config.toml
hidden_size = 224
vocab_size = 819
hidden_act = "relu"
qk_norm = false
bias = "all"
parallel_block = false
init_std_o = 0.006
learning_rate = 0.00223
beta2 = 0.95
weight_decay = 0.15
max_grad_norm = 2.0
warmup_steps = 558
Each number is 200 + 20 x the weight over the matrix's rms, rounded and kept within 0 to 999. Layers, rows and columns count from 0.

# down: layer 3 MLP down (transposed), 896x224, rms 0.0654, rows 786-845, columns 56-111
# up: layer 3 MLP up, 896x224, rms 0.0712, rows 787-846, columns 56-111
down786,203,211,204,179,203,215,209,200,205,200,199,193,202,202,196,210,200,188,200,201,199,198,195,196,204,191,193,195,199,198,193,204,203,202,197,195,198,209,190,223,204,208,202,204,198,192,211,190,203,202,200,202,198,206,201,180
up787,187,200,216,185,194,209,197,191,206,204,198,201,202,195,203,204,195,191,200,197,204,198,193,206,199,202,173,210,205,195,195,195,214,198,198,201,191,193,197,193,191,199,197,198,181,193,201,200,192,198,200,199,198,191,183,201
down787,198,200,193,197,200,193,201,199,205,204,192,202,199,205,204,193,194,207,200,201,209,197,193,202,200,200,203,211,201,186,201,190,204,195,206,202,191,207,199,204,197,198,197,203,189,204,212,190,194,192,199,183,208,199,199,192
up788,221,179,206,171,177,212,231,187,171,213,203,215,230,195,173,179,211,220,144,206,222,204,220,210,215,217,185,199,190,197,185,183,200,220,147,179,158,200,192,198,218,223,203,226,198,170,236,208,198,153,199,192,205,206,177,235
down788,217,211,178,235,263,241,216,200,206,230,233,192,236,239,200,180,198,207,187,230,183,144,148,242,203,186,179,274,182,207,180,153,210,193,215,152,149,173,196,168,220,173,144,171,188,215,126,157,189,220,166,179,169,167,179,270
up789,196,188,217,196,191,205,197,200,207,187,191,201,195,204,198,200,198,198,195,203,208,198,205,206,197,203,192,192,184,209,197,206,188,205,197,208,193,203,203,199,192,207,207,203,196,197,201,206,185,194,193,191,194,206,206,219
down789,197,196,186,192,199,179,199,199,198,201,205,201,197,200,185,195,182,197,202,201,201,208,204,196,207,193,201,199,199,198,200,195,199,198,200,198,201,210,211,201,196,196,202,200,203,192,205,190,199,199,193,198,204,195,203,200
up790,201,200,219,245,198,188,187,205,211,181,150,200,168,236,180,218,142,184,186,187,212,232,180,211,209,163,200,206,157,221,200,173,196,172,222,197,167,197,181,221,162,219,234,171,203,187,209,176,238,222,216,211,189,188,241,199
down790,209,222,217,226,217,209,203,260,194,199,188,192,229,169,216,221,193,217,167,187,205,192,192,269,198,185,194,243,239,204,213,164,192,188,228,236,223,226,181,185,218,227,180,200,180,189,217,175,232,189,229,186,172,193,193,196
up791,180,195,225,225,198,211,205,206,197,191,172,191,191,204,219,198,215,184,186,186,208,230,191,201,218,207,163,174,191,229,214,182,228,196,185,245,234,220,198,218,210,179,195,208,205,198,185,214,179,177,195,171,198,257,193,257
down791,215,201,197,180,209,223,206,234,172,209,179,190,214,182,213,202,237,187,175,196,168,226,216,218,218,208,214,234,207,198,209,178,206,195,176,246,229,202,206,207,220,193,220,156,185,208,183,237,204,165,215,154,199,225,177,203
up792,203,165,226,188,151,174,174,185,176,229,202,211,221,197,200,179,214,193,190,209,215,207,218,180,166,202,181,158,188,197,194,192,180,201,190,196,204,134,188,218,199,179,198,235,216,219,218,264,206,188,172,193,199,204,198,205
down792,198,205,231,181,168,200,178,210,162,218,182,209,176,157,176,197,176,217,174,204,191,245,259,184,231,193,173,189,199,179,209,212,181,183,177,156,188,180,214,227,192,214,251,188,194,198,231,215,191,200,166,224,211,193,170,191
up793,174,195,174,218,211,204,233,202,204,174,185,187,164,188,174,188,210,200,142,222,237,225,211,200,215,243,128,194,228,220,198,191,192,208,260,190,221,232,214,186,235,245,204,221,204,214,231,213,207,227,180,254,203,220,191,204
down793,229,211,257,185,208,176,191,221,230,183,190,132,219,217,151,221,231,223,214,189,242,180,183,239,232,202,215,220,179,188,177,176,200,203,173,182,200,231,146,232,154,181,216,231,223,205,201,180,197,162,204,222,198,188,229,205
up794,212,206,211,218,197,202,172,136,220,202,213,246,173,171,262,217,172,184,204,209,231,187,196,163,187,190,191,148,149,211,204,227,202,215,210,182,196,214,175,185,185,178,261,203,218,211,215,232,232,236,175,203,199,221,223,204
down794,221,141,233,185,214,176,253,177,252,181,194,168,151,199,206,209,202,213,214,195,241,201,246,177,218,223,236,119,199,183,196,186,207,210,172,200,158,256,196,233,190,207,238,207,224,191,169,206,214,162,159,201,235,192,174,206
up795,199,176,185,194,136,205,211,161,138,174,178,169,246,185,225,157,258,205,207,194,222,181,197,207,177,217,205,160,221,230,221,187,212,152,204,175,239,224,175,222,188,172,196,181,218,270,204,213,189,218,216,221,201,246,137,198
down795,192,208,225,197,166,227,202,161,180,244,207,162,206,165,218,166,207,229,220,198,186,146,196,204,210,187,235,208,200,170,202,201,191,242,168,180,145,210,204,171,160,255,212,229,198,159,216,215,153,249,211,231,198,156,150,211
up796,238,175,195,260,192,184,157,184,187,171,233,200,180,198,176,217,233,212,204,221,268,231,202,197,239,172,217,184,223,199,179,173,217,154,166,204,155,198,250,227,198,216,229,264,215,206,231,222,178,147,208,207,198,181,253,209
down796,195,227,223,243,164,169,199,214,166,208,190,219,166,213,204,176,238,221,200,184,217,160,199,216,177,228,192,210,198,197,200,164,182,217,225,244,182,226,244,214,186,174,248,228,221,247,160,235,169,191,180,165,211,219,159,150
up797,215,206,198,243,211,240,227,196,230,137,181,212,162,186,191,146,207,190,207,218,191,180,200,221,214,207,172,225,197,215,203,211,201,214,203,220,220,188,250,266,178,188,198,170,222,238,156,184,160,250,207,238,196,205,185,218
down797,209,189,233,191,182,228,199,201,283,237,194,195,220,238,197,205,158,207,215,207,204,202,161,190,193,202,189,231,251,139,167,238,227,173,234,229,216,186,185,176,192,228,199,196,218,196,224,190,166,220,214,172,197,241,185,197
up798,193,183,214,230,163,219,197,165,194,150,194,212,215,158,205,155,138,187,173,188,202,203,196,222,180,241,195,198,198,255,184,194,194,220,199,212,211,171,178,174,235,225,184,216,205,206,229,219,202,221,198,190,202,254,148,201
down798,142,223,227,156,192,205,199,194,249,170,150,198,175,179,193,200,104,223,166,164,141,216,175,239,211,172,216,160,187,224,233,205,204,176,171,236,196,245,200,241,181,179,156,233,189,218,238,217,219,138,180,206,244,164,207,162
up799,193,161,229,194,213,233,195,216,193,200,210,200,190,215,161,236,241,199,178,188,177,191,208,233,186,182,182,193,191,207,191,172,229,197,216,189,164,197,204,187,204,261,221,173,185,181,208,216,232,180,210,193,186,199,221,251
down799,176,198,191,173,215,175,199,203,208,207,161,205,221,177,191,210,161,172,195,225,182,225,208,184,247,193,210,204,187,198,213,214,197,205,202,194,174,205,197,199,180,173,223,221,189,170,183,207,190,221,193,155,224,214,207,217
up800,193,201,202,199,204,208,212,201,185,204,191,203,201,208,210,196,200,193,198,209,205,218,191,199,183,209,189,205,199,197,202,199,198,187,192,203,212,198,198,202,198,197,197,206,201,196,190,207,194,200,194,199,185,198,207,201
down800,202,205,197,191,189,204,200,195,205,200,198,208,198,193,207,195,204,197,195,204,197,198,206,200,197,199,193,201,208,199,203,200,201,200,198,199,195,202,207,205,200,204,202,198,198,197,206,203,199,199,201,199,196,201,193,203
up801,202,197,200,216,186,205,201,197,191,202,205,195,186,198,177,192,207,184,187,207,199,193,178,197,195,198,201,196,193,202,180,200,209,209,212,206,217,186,187,201,183,212,188,195,202,195,199,197,199,201,213,209,196,201,209,201
down801,219,191,206,189,197,208,193,196,199,198,197,207,198,195,196,200,216,207,198,207,207,209,194,198,199,194,196,204,200,205,213,197,197,199,199,208,198,209,204,194,202,190,196,205,188,201,193,201,201,202,192,201,216,202,192,204
up802,194,193,196,198,179,212,195,182,202,181,200,200,186,209,191,187,198,198,196,205,212,206,193,198,201,197,198,184,203,208,193,211,199,182,195,181,196,183,188,213,195,185,202,198,200,203,205,202,208,219,192,205,200,199,207,208
down802,212,205,208,194,199,209,190,213,198,205,201,197,206,195,205,193,201,199,194,197,199,185,203,204,198,208,217,205,198,206,200,194,191,212,196,201,196,213,207,202,197,197,207,187,196,195,186,178,193,197,202,195,215,203,191,194
up803,180,183,196,196,198,200,206,181,177,152,223,213,203,236,209,209,178,199,194,179,232,228,192,195,129,171,195,196,190,229,206,199,201,219,210,189,204,163,201,197,254,187,170,222,179,228,206,236,176,161,181,238,190,217,196,193
down803,204,199,146,200,200,248,219,190,175,224,203,119,230,203,211,160,193,194,186,185,224,176,205,217,209,223,219,199,231,210,150,200,224,230,180,221,154,223,190,241,185,220,195,214,190,177,157,174,207,173,185,204,180,231,220,189
up804,227,149,208,188,192,197,164,172,192,220,208,267,137,240,219,211,240,194,194,191,190,194,210,231,145,199,191,226,197,168,211,219,202,234,275,232,231,159,206,169,242,186,233,198,174,216,232,226,227,201,228,190,194,239,171,199
down804,215,189,237,148,146,201,202,190,259,191,186,192,175,174,170,205,191,172,201,198,213,197,197,217,227,177,167,214,229,170,195,180,227,187,223,194,163,244,197,220,252,238,180,201,187,202,228,237,216,200,224,155,208,137,210,199
up805,188,195,206,198,198,223,225,203,196,218,223,188,185,222,191,214,204,174,223,190,231,205,211,174,214,233,210,173,218,189,187,176,232,217,211,219,176,191,197,225,199,268,156,232,179,170,219,180,194,161,211,213,202,166,174,209
down805,173,212,207,209,205,193,215,191,183,188,218,176,215,195,217,217,196,176,197,217,198,191,234,194,188,223,200,202,198,198,191,194,213,211,160,201,197,192,204,207,237,199,165,200,210,190,245,198,218,179,193,234,191,167,218,215
up806,224,191,206,205,182,197,198,192,150,211,204,270,217,205,215,230,245,187,228,202,245,185,185,231,205,198,205,213,230,207,216,215,195,214,212,197,218,165,213,187,213,194,233,185,215,175,181,215,227,242,201,205,183,233,210,202
down806,175,160,224,199,154,191,199,189,199,234,221,205,201,184,183,196,173,176,219,140,221,162,194,189,225,198,210,181,235,189,210,236,195,195,197,199,156,227,173,192,207,235,195,237,189,173,199,207,224,176,196,146,179,190,229,195
up807,227,168,204,228,188,231,203,207,213,204,167,242,161,217,204,205,195,195,181,201,195,261,199,202,211,166,176,175,198,198,215,208,191,151,254,183,229,197,244,187,164,245,180,183,175,168,161,228,166,205,166,173,169,181,258,203
down807,240,155,221,218,180,219,198,177,190,196,189,208,232,219,198,213,159,180,180,227,207,202,222,194,222,203,208,237,192,172,188,213,195,183,221,157,215,187,228,203,149,222,218,166,203,254,202,217,246,205,177,212,184,208,224,172
up808,202,193,221,204,194,213,212,193,203,204,197,199,194,189,198,195,209,202,206,209,204,206,188,206,199,187,182,196,194,214,215,196,204,202,194,208,199,205,211,217,198,194,218,196,186,203,191,208,196,193,207,202,193,194,211,209
down808,201,194,200,200,207,206,206,190,200,212,190,199,198,205,202,194,194,197,202,200,203,194,202,189,191,199,204,211,191,210,201,205,202,193,201,202,204,204,199,208,210,202,197,197,200,207,201,206,198,209,207,186,194,199,197,197
up809,206,200,204,240,220,185,248,191,191,209,193,178,181,207,210,221,232,178,212,227,187,192,199,211,246,183,206,138,187,188,196,163,213,161,211,166,243,220,218,203,162,232,193,138,206,178,179,234,193,248,187,217,160,208,223,224
down809,237,209,169,182,222,178,164,194,176,200,191,236,197,146,164,199,188,190,189,163,227,213,189,220,223,212,190,145,213,164,194,199,226,198,194,199,208,245,239,195,156,202,165,174,189,193,198,199,155,230,179,188,164,168,210,196
up810,212,181,199,179,201,232,211,206,217,213,210,193,205,193,211,199,203,174,175,199,211,209,150,192,156,254,164,208,198,190,177,179,216,198,193,206,222,224,233,201,181,183,232,203,212,262,222,192,206,229,130,249,188,235,170,216
down810,171,238,209,221,244,251,256,177,187,205,219,198,202,176,201,229,244,188,214,222,192,184,198,208,192,190,196,155,153,187,210,218,222,193,211,204,236,245,206,225,204,202,198,165,204,147,135,208,183,232,194,204,208,158,229,208
up811,201,197,211,205,193,203,193,187,190,202,193,212,201,215,209,197,186,196,205,195,206,222,194,204,205,210,188,182,199,195,175,215,203,205,193,215,194,198,204,208,197,200,190,206,185,211,205,213,196,216,185,208,192,195,211,213
down811,203,198,197,199,198,205,197,195,202,204,199,198,202,192,197,200,205,202,188,197,209,174,190,185,198,206,213,200,203,191,202,199,197,207,198,195,199,199,191,194,194,201,206,208,204,209,205,212,195,209,197,202,195,207,211,192
up812,197,196,198,220,196,258,213,183,218,193,197,214,198,273,202,229,169,178,209,203,268,239,202,142,214,188,212,204,183,230,171,232,259,184,214,161,155,196,209,199,164,246,169,222,191,195,227,181,177,175,177,200,188,153,201,220
down812,203,202,190,189,241,185,228,157,225,191,239,176,208,229,250,212,200,187,152,202,211,201,220,193,206,209,229,207,219,191,188,190,222,230,185,222,217,212,228,193,261,152,202,207,226,171,173,188,194,198,194,178,190,168,227,226
up813,215,199,229,185,192,238,183,180,172,185,200,213,172,181,222,164,231,213,195,197,204,217,174,183,161,187,186,198,218,241,244,192,180,213,201,184,194,151,203,237,177,187,190,178,205,253,180,202,186,184,226,202,210,206,167,197
down813,169,177,216,231,195,199,174,229,186,256,196,196,232,186,211,227,160,179,187,180,180,194,187,220,216,223,210,215,196,180,179,209,213,172,235,219,208,188,184,173,152,199,223,202,200,184,190,215,204,199,169,202,230,218,225,198
up814,180,156,210,181,182,180,230,140,222,204,111,213,220,171,224,155,183,182,170,240,228,213,232,220,151,235,158,180,174,266,207,242,207,206,224,150,162,192,191,227,178,177,186,228,202,205,214,211,197,173,125,188,198,222,191,199
down814,176,180,272,221,183,176,268,194,160,267,227,163,205,239,142,179,217,200,170,230,158,183,164,177,248,133,206,260,203,176,203,179,215,210,197,185,173,219,224,215,180,225,146,226,177,185,150,182,181,152,180,198,145,214,184,194
up815,194,218,184,214,223,182,261,212,215,181,209,177,226,187,184,170,199,155,204,226,184,184,213,220,250,204,209,212,182,184,153,191,197,198,200,198,214,194,214,197,181,205,193,178,204,153,227,166,208,223,171,207,192,172,199,211
down815,204,223,178,183,191,208,196,192,193,219,170,202,197,198,218,191,213,206,206,168,189,202,208,217,193,202,176,201,200,216,221,207,213,225,189,207,189,176,172,210,184,173,229,208,188,217,172,221,207,193,221,204,199,214,198,213
up816,203,184,231,193,193,202,214,183,191,199,207,209,186,199,223,186,185,195,185,213,220,212,181,188,181,203,198,206,202,196,199,207,212,203,189,199,200,203,191,209,216,208,205,220,192,199,194,216,182,214,202,198,190,211,204,207
down816,193,181,212,194,191,193,182,214,189,209,204,208,197,193,192,206,207,201,190,215,203,204,186,193,183,194,207,208,211,186,189,200,197,201,202,199,199,199,190,201,191,196,204,206,201,198,216,218,190,204,210,201,189,197,211,201
up817,208,202,200,231,197,219,211,130,230,153,225,207,225,193,259,154,222,197,185,200,207,170,215,238,232,189,185,211,132,223,189,204,214,229,224,152,218,169,220,206,239,156,184,184,200,191,169,225,189,169,195,181,192,165,210,227
down817,148,187,250,182,222,206,181,218,218,225,231,174,211,216,234,212,229,206,165,198,179,152,212,176,191,161,222,239,192,232,218,141,196,205,181,162,202,229,182,225,225,166,179,185,207,154,238,187,167,189,214,180,205,200,206,223
up818,156,210,196,261,225,180,234,196,212,197,173,193,212,193,210,177,185,159,215,217,168,175,207,225,206,214,218,224,188,194,207,178,212,215,235,193,221,188,234,230,194,175,210,164,212,195,250,162,245,183,182,190,193,191,206,231
down818,229,194,219,110,203,183,189,207,182,202,212,222,200,210,200,235,185,187,213,186,210,214,247,188,208,216,198,175,233,204,168,212,207,247,195,258,182,161,197,180,184,193,231,244,171,176,238,222,191,200,187,201,188,250,197,242
up819,189,176,215,182,204,181,264,213,190,155,187,173,211,174,261,230,185,206,135,210,232,234,184,155,209,218,172,208,204,202,194,220,210,221,204,190,240,197,172,200,183,225,247,174,214,177,200,210,148,245,194,193,210,208,193,184
down819,192,220,247,175,164,214,197,222,196,162,169,177,183,190,196,154,175,169,204,143,192,180,183,160,194,254,234,173,209,195,217,227,177,233,154,242,195,221,227,173,209,249,255,189,245,169,178,204,228,154,183,237,207,167,176,200
up820,202,205,202,204,191,211,210,202,204,197,195,203,181,202,194,199,204,190,202,203,203,197,202,205,197,196,200,192,199,199,196,208,210,196,202,201,192,198,192,208,214,213,202,203,203,199,201,198,194,202,202,199,188,203,192,199
down820,206,200,201,202,201,200,194,197,196,198,196,202,201,198,198,200,201,198,201,205,205,199,199,200,202,199,196,197,205,203,200,201,192,201,200,201,201,200,198,200,199,199,199,199,199,199,200,202,198,197,199,200,203,199,203,200
up821,189,197,211,211,211,210,208,181,201,202,212,208,195,219,199,196,189,183,202,215,205,205,194,192,172,191,196,200,195,220,198,192,193,201,208,201,204,193,206,212,199,192,204,197,199,205,205,191,200,193,194,195,188,198,194,214
down821,211,192,200,210,223,195,214,192,190,197,213,190,201,201,199,187,199,193,202,200,194,197,203,207,195,207,198,202,195,203,200,216,199,197,211,194,209,208,210,203,195,171,201,208,200,202,210,198,207,200,199,209,203,207,213,196
up822,185,197,203,202,208,205,211,185,205,193,178,204,190,208,180,197,192,198,185,205,205,203,183,212,190,213,175,199,185,208,210,206,212,185,202,193,211,185,209,199,189,206,196,205,196,221,202,203,198,203,184,200,183,209,199,207
down822,195,201,196,199,190,207,199,207,210,194,209,193,192,200,196,207,188,206,203,196,204,213,201,203,197,198,193,207,192,195,210,185,196,193,196,215,203,201,207,196,183,194,205,212,203,203,203,195,209,203,191,210,215,207,210,202
up823,214,218,199,236,147,192,168,165,179,179,209,194,168,211,235,237,203,213,219,178,209,203,157,201,180,214,204,165,219,213,216,198,180,239,182,190,244,131,256,197,197,160,194,182,200,258,194,218,202,164,204,211,175,240,168,224
down823,209,181,161,175,209,191,193,244,221,141,164,206,248,196,229,251,173,212,178,185,179,166,182,211,164,196,257,215,189,181,231,206,206,224,148,176,205,200,177,204,225,221,221,183,245,152,214,179,164,210,163,165,215,194,195,219
up824,209,190,212,212,183,200,199,181,206,200,197,197,196,196,200,194,189,189,211,212,211,202,182,205,190,219,192,190,198,196,189,198,194,202,205,222,210,201,199,204,204,194,199,198,185,207,199,206,192,199,202,211,182,207,202,199
down824,193,192,204,194,201,205,203,190,208,199,188,197,217,204,195,192,189,204,207,197,207,206,190,190,198,202,195,196,197,199,210,205,203,199,204,202,188,203,198,189,198,192,196,198,192,218,207,204,191,216,201,196,205,190,213,209
up825,208,221,216,199,188,173,174,204,218,233,183,209,169,194,175,187,159,173,229,235,199,197,165,194,261,176,185,163,201,190,183,216,202,152,188,192,162,219,193,198,198,197,201,189,215,202,206,221,191,219,208,235,185,161,222,197
down825,223,188,240,225,177,201,239,218,171,194,235,149,197,164,195,162,201,183,184,192,210,205,183,194,212,238,162,197,189,164,186,205,212,180,186,213,208,205,143,202,166,241,159,184,225,187,197,191,219,220,187,194,185,177,186,206
up826,195,191,206,215,203,198,213,192,183,183,200,222,202,207,195,193,184,195,192,221,193,221,190,189,204,197,195,187,182,204,206,190,203,196,206,210,215,196,199,199,187,210,217,195,192,200,187,206,195,211,209,188,199,203,199,199
down826,201,186,192,196,202,194,198,208,202,206,194,198,216,201,204,208,200,202,204,195,205,191,200,205,199,194,199,192,211,206,184,200,199,205,195,190,202,205,208,194,196,200,193,201,214,190,197,198,204,199,200,198,204,192,210,196
up827,200,206,201,221,190,207,203,191,186,193,205,212,192,196,183,192,214,187,203,208,210,207,199,190,210,204,186,199,177,216,193,196,205,197,202,199,183,200,204,202,202,209,195,208,181,209,197,211,203,195,205,200,188,189,191,216
down827,195,191,188,192,192,201,201,205,196,206,197,191,192,203,192,208,191,198,207,208,204,197,208,206,212,197,210,200,204,185,194,199,202,198,190,192,199,181,203,190,198,203,197,208,186,199,206,201,205,195,210,197,189,197,210,198
up828,198,199,203,208,194,199,196,189,206,196,195,198,205,206,195,211,191,207,191,194,197,214,204,206,199,198,191,191,198,208,193,212,194,197,200,199,190,176,205,196,193,195,207,205,204,207,195,198,197,203,201,205,169,202,198,215
down828,207,197,202,195,201,207,193,202,210,200,182,203,198,207,197,194,207,202,199,210,196,198,192,196,216,194,200,194,202,190,196,202,198,196,190,196,189,214,206,205,206,200,200,191,180,204,199,195,208,198,206,195,191,205,200,199
up829,162,229,187,216,186,186,231,162,163,198,178,189,224,178,205,184,208,193,202,230,218,187,196,222,177,253,200,155,216,243,203,198,212,222,221,210,224,156,191,266,187,185,176,160,228,257,194,180,212,139,157,214,197,236,172,195
down829,147,243,244,223,209,148,170,208,219,233,177,210,236,142,240,200,179,174,237,210,179,185,198,179,216,177,220,164,207,194,164,210,155,216,211,208,190,202,196,214,231,206,227,206,214,196,204,234,201,204,221,196,201,208,158,215
up830,214,216,205,208,159,234,221,223,209,186,218,184,170,185,188,169,224,182,199,216,187,211,219,246,250,186,116,186,218,203,204,163,209,181,237,178,222,178,232,249,169,174,177,138,217,241,194,210,190,188,204,192,178,164,174,216
down830,195,226,233,196,216,240,174,227,223,231,222,220,208,204,199,224,231,182,192,259,209,206,173,174,194,196,151,192,161,176,198,219,207,171,209,201,188,173,196,199,149,195,186,152,224,220,186,236,208,200,175,145,246,198,166,215
up831,173,211,197,247,191,205,207,178,226,196,192,212,204,218,169,166,198,183,149,207,202,215,199,192,185,253,202,186,182,194,170,191,202,224,256,180,228,229,204,223,207,187,222,215,195,247,222,193,219,192,165,270,194,235,227,208
down831,179,206,205,209,228,211,232,197,186,179,217,158,213,173,128,152,269,201,191,210,256,198,184,214,257,274,212,215,221,234,220,198,202,173,199,152,204,195,216,196,191,223,185,210,206,202,165,158,214,154,199,222,191,167,212,164
up832,199,186,226,197,197,205,220,190,196,213,189,193,200,223,188,179,201,200,185,231,196,214,168,196,194,200,190,187,186,192,191,202,204,177,196,210,199,193,229,203,208,216,194,179,197,186,192,208,185,195,203,202,176,195,195,207
down832,197,198,207,188,191,198,193,205,200,218,200,190,197,195,201,198,192,205,204,200,201,191,197,191,213,202,186,197,192,194,207,200,192,199,211,205,204,212,207,205,198,192,203,203,206,197,212,205,188,198,197,200,201,202,195,206
up833,247,154,227,198,194,184,193,198,238,215,203,197,230,193,195,211,232,171,140,232,196,182,218,200,210,209,173,193,210,213,134,219,238,204,221,211,171,243,162,207,193,242,202,240,211,199,214,193,196,219,146,223,198,179,174,204
down833,268,207,163,175,198,173,198,223,225,192,196,189,224,173,172,246,229,209,251,240,201,252,191,229,187,231,189,219,181,238,191,216,168,225,185,220,221,202,208,166,250,180,229,224,232,237,191,193,162,270,185,210,198,242,159,199
up834,188,182,216,200,197,226,211,186,207,189,193,197,194,211,213,197,212,196,192,211,203,209,190,206,182,190,191,195,206,199,196,208,212,191,213,201,196,203,207,218,192,215,210,195,201,205,200,209,182,201,213,205,176,196,205,207
down834,207,201,198,198,197,210,195,196,197,218,180,199,205,197,202,197,205,187,187,197,181,215,200,201,183,191,191,204,203,193,203,201,208,220,191,208,198,209,202,209,208,202,199,201,194,205,205,197,201,206,208,186,195,202,187,207
up835,200,216,221,211,199,202,181,195,184,211,208,224,181,227,175,238,230,200,139,251,182,198,210,203,192,212,181,198,168,183,221,212,217,184,192,200,248,210,227,210,178,171,187,222,171,224,185,259,200,169,205,202,185,220,184,210
down835,247,153,221,192,225,164,260,242,238,185,140,171,207,201,182,236,185,203,201,284,170,198,207,240,207,222,225,241,210,181,212,148,202,257,185,215,220,223,204,205,194,183,182,209,156,220,142,238,265,169,187,176,184,220,173,160
up836,203,201,179,232,188,217,235,172,176,122,192,209,143,215,222,189,171,184,218,184,213,240,138,199,173,220,183,223,218,255,254,155,225,147,205,212,243,167,203,222,201,213,175,199,235,236,210,202,211,183,187,246,175,197,177,186
down836,203,195,247,199,146,179,176,196,215,216,209,173,227,211,202,194,219,204,206,186,172,184,253,201,229,193,225,201,233,209,199,239,210,184,197,173,116,195,162,206,184,229,167,227,216,154,190,201,204,182,183,212,204,190,248,201
up837,204,182,248,199,169,213,204,187,214,193,205,190,199,196,208,203,193,190,202,214,224,195,190,205,211,210,166,193,188,204,210,206,206,203,217,212,201,193,171,198,186,209,204,186,174,195,208,201,195,189,201,197,200,202,199,216
down837,186,201,191,185,192,209,205,176,190,199,205,189,192,216,218,215,176,194,199,209,218,202,200,214,224,187,198,218,195,214,184,203,190,192,199,183,197,210,181,192,212,185,208,201,213,211,217,207,211,209,221,212,212,207,204,207
up838,212,194,226,193,188,203,227,190,195,183,210,206,187,214,213,181,198,194,184,235,241,205,190,168,186,218,174,175,196,209,208,219,197,192,196,183,195,178,217,190,202,209,181,200,173,207,196,177,181,207,183,216,190,207,186,194
down838,182,196,214,212,200,205,210,198,203,219,186,205,203,214,204,199,184,219,193,192,214,169,184,179,219,211,210,207,217,202,211,228,198,203,182,182,210,183,193,183,201,195,197,206,201,216,199,214,233,197,207,217,196,191,212,210
up839,187,203,199,171,164,261,219,191,188,201,186,156,178,232,198,155,185,181,175,250,200,178,138,135,187,219,114,205,207,210,225,237,198,210,200,138,219,195,204,251,161,168,234,182,233,237,191,248,162,210,176,212,194,206,192,183
down839,162,237,165,225,229,209,204,182,143,184,196,224,216,196,188,248,130,208,194,194,197,198,222,205,229,203,166,255,209,187,168,166,208,199,185,209,247,199,207,258,177,202,213,181,222,208,206,124,166,172,215,164,194,201,187,165
up840,221,200,202,167,154,206,212,214,211,210,182,166,232,240,219,200,257,213,191,231,177,179,185,201,205,241,180,235,161,175,166,203,203,187,173,189,203,216,224,223,222,215,198,212,220,186,167,203,216,187,177,183,185,223,146,188
down840,183,222,206,211,214,215,188,165,232,156,222,214,194,201,196,200,185,211,181,184,204,214,234,231,209,218,204,202,182,296,217,168,197,153,138,182,215,158,207,213,200,239,203,174,211,170,146,227,186,200,201,224,191,178,207,162
up841,183,182,201,186,192,236,269,181,179,174,193,179,223,190,257,190,212,214,203,216,239,224,197,175,236,240,187,193,203,196,190,212,206,187,190,158,205,188,187,199,242,177,139,174,189,267,134,198,188,189,197,180,220,194,146,202
down841,197,198,180,228,153,205,162,179,153,216,208,209,187,214,202,134,221,178,163,167,144,186,199,205,202,185,238,236,201,143,217,182,223,231,212,206,167,182,224,177,230,197,213,187,222,175,196,200,202,220,188,173,187,184,197,201
up842,209,166,203,265,184,229,215,205,205,194,224,187,225,205,202,167,242,200,158,244,167,179,217,242,221,223,196,240,204,185,202,206,183,198,217,190,163,173,214,223,209,198,213,209,206,206,195,148,243,194,208,240,207,206,154,182
down842,159,167,219,223,195,194,199,179,222,165,219,212,207,162,185,191,209,237,181,132,179,209,267,220,226,201,194,162,228,222,272,264,212,145,167,197,203,173,183,175,183,194,181,175,208,234,160,212,224,177,248,191,247,198,213,212
up843,199,199,201,196,204,197,198,200,181,200,192,208,197,206,191,201,194,187,205,219,212,197,187,195,208,195,190,194,194,200,193,206,223,198,184,180,208,194,227,203,196,213,221,194,207,211,201,190,202,219,196,200,185,196,210,221
down843,175,195,189,180,211,171,199,206,202,202,209,195,209,197,203,197,190,198,200,183,200,213,225,204,204,207,204,209,196,192,213,189,197,187,205,208,197,207,187,192,210,194,198,198,197,186,205,188,193,191,195,188,185,169,198,193
up844,222,217,233,208,184,188,194,183,214,180,212,229,202,198,184,230,185,172,228,175,181,190,195,189,172,150,154,198,185,190,218,225,186,174,184,193,161,211,187,180,210,218,233,246,183,166,193,201,211,222,212,213,184,202,243,204
down844,186,195,194,205,230,176,207,204,154,214,166,198,239,185,228,215,201,194,181,217,183,199,256,194,225,188,197,178,243,192,214,160,177,213,207,206,226,198,181,203,193,168,211,217,183,207,199,138,149,168,187,204,194,201,168,127
up845,202,189,183,199,222,206,223,201,173,207,200,187,189,181,184,185,227,184,195,237,262,186,182,216,160,232,163,188,180,211,195,229,180,214,207,176,247,187,216,211,211,169,225,193,190,224,233,199,207,210,131,234,222,224,210,216
down845,164,220,232,200,208,222,198,186,192,191,229,189,261,134,172,193,225,186,215,245,228,238,177,172,230,225,194,167,202,217,160,182,188,203,139,192,206,259,220,183,192,199,197,223,237,243,217,186,198,217,203,206,204,231,206,236
up846,205,190,199,217,202,209,200,195,205,216,198,217,195,211,207,191,208,200,187,210,204,194,200,206,191,209,176,196,190,199,201,197,221,197,203,199,203,199,193,202,204,192,204,192,183,206,196,198,213,219,184,202,194,192,200,203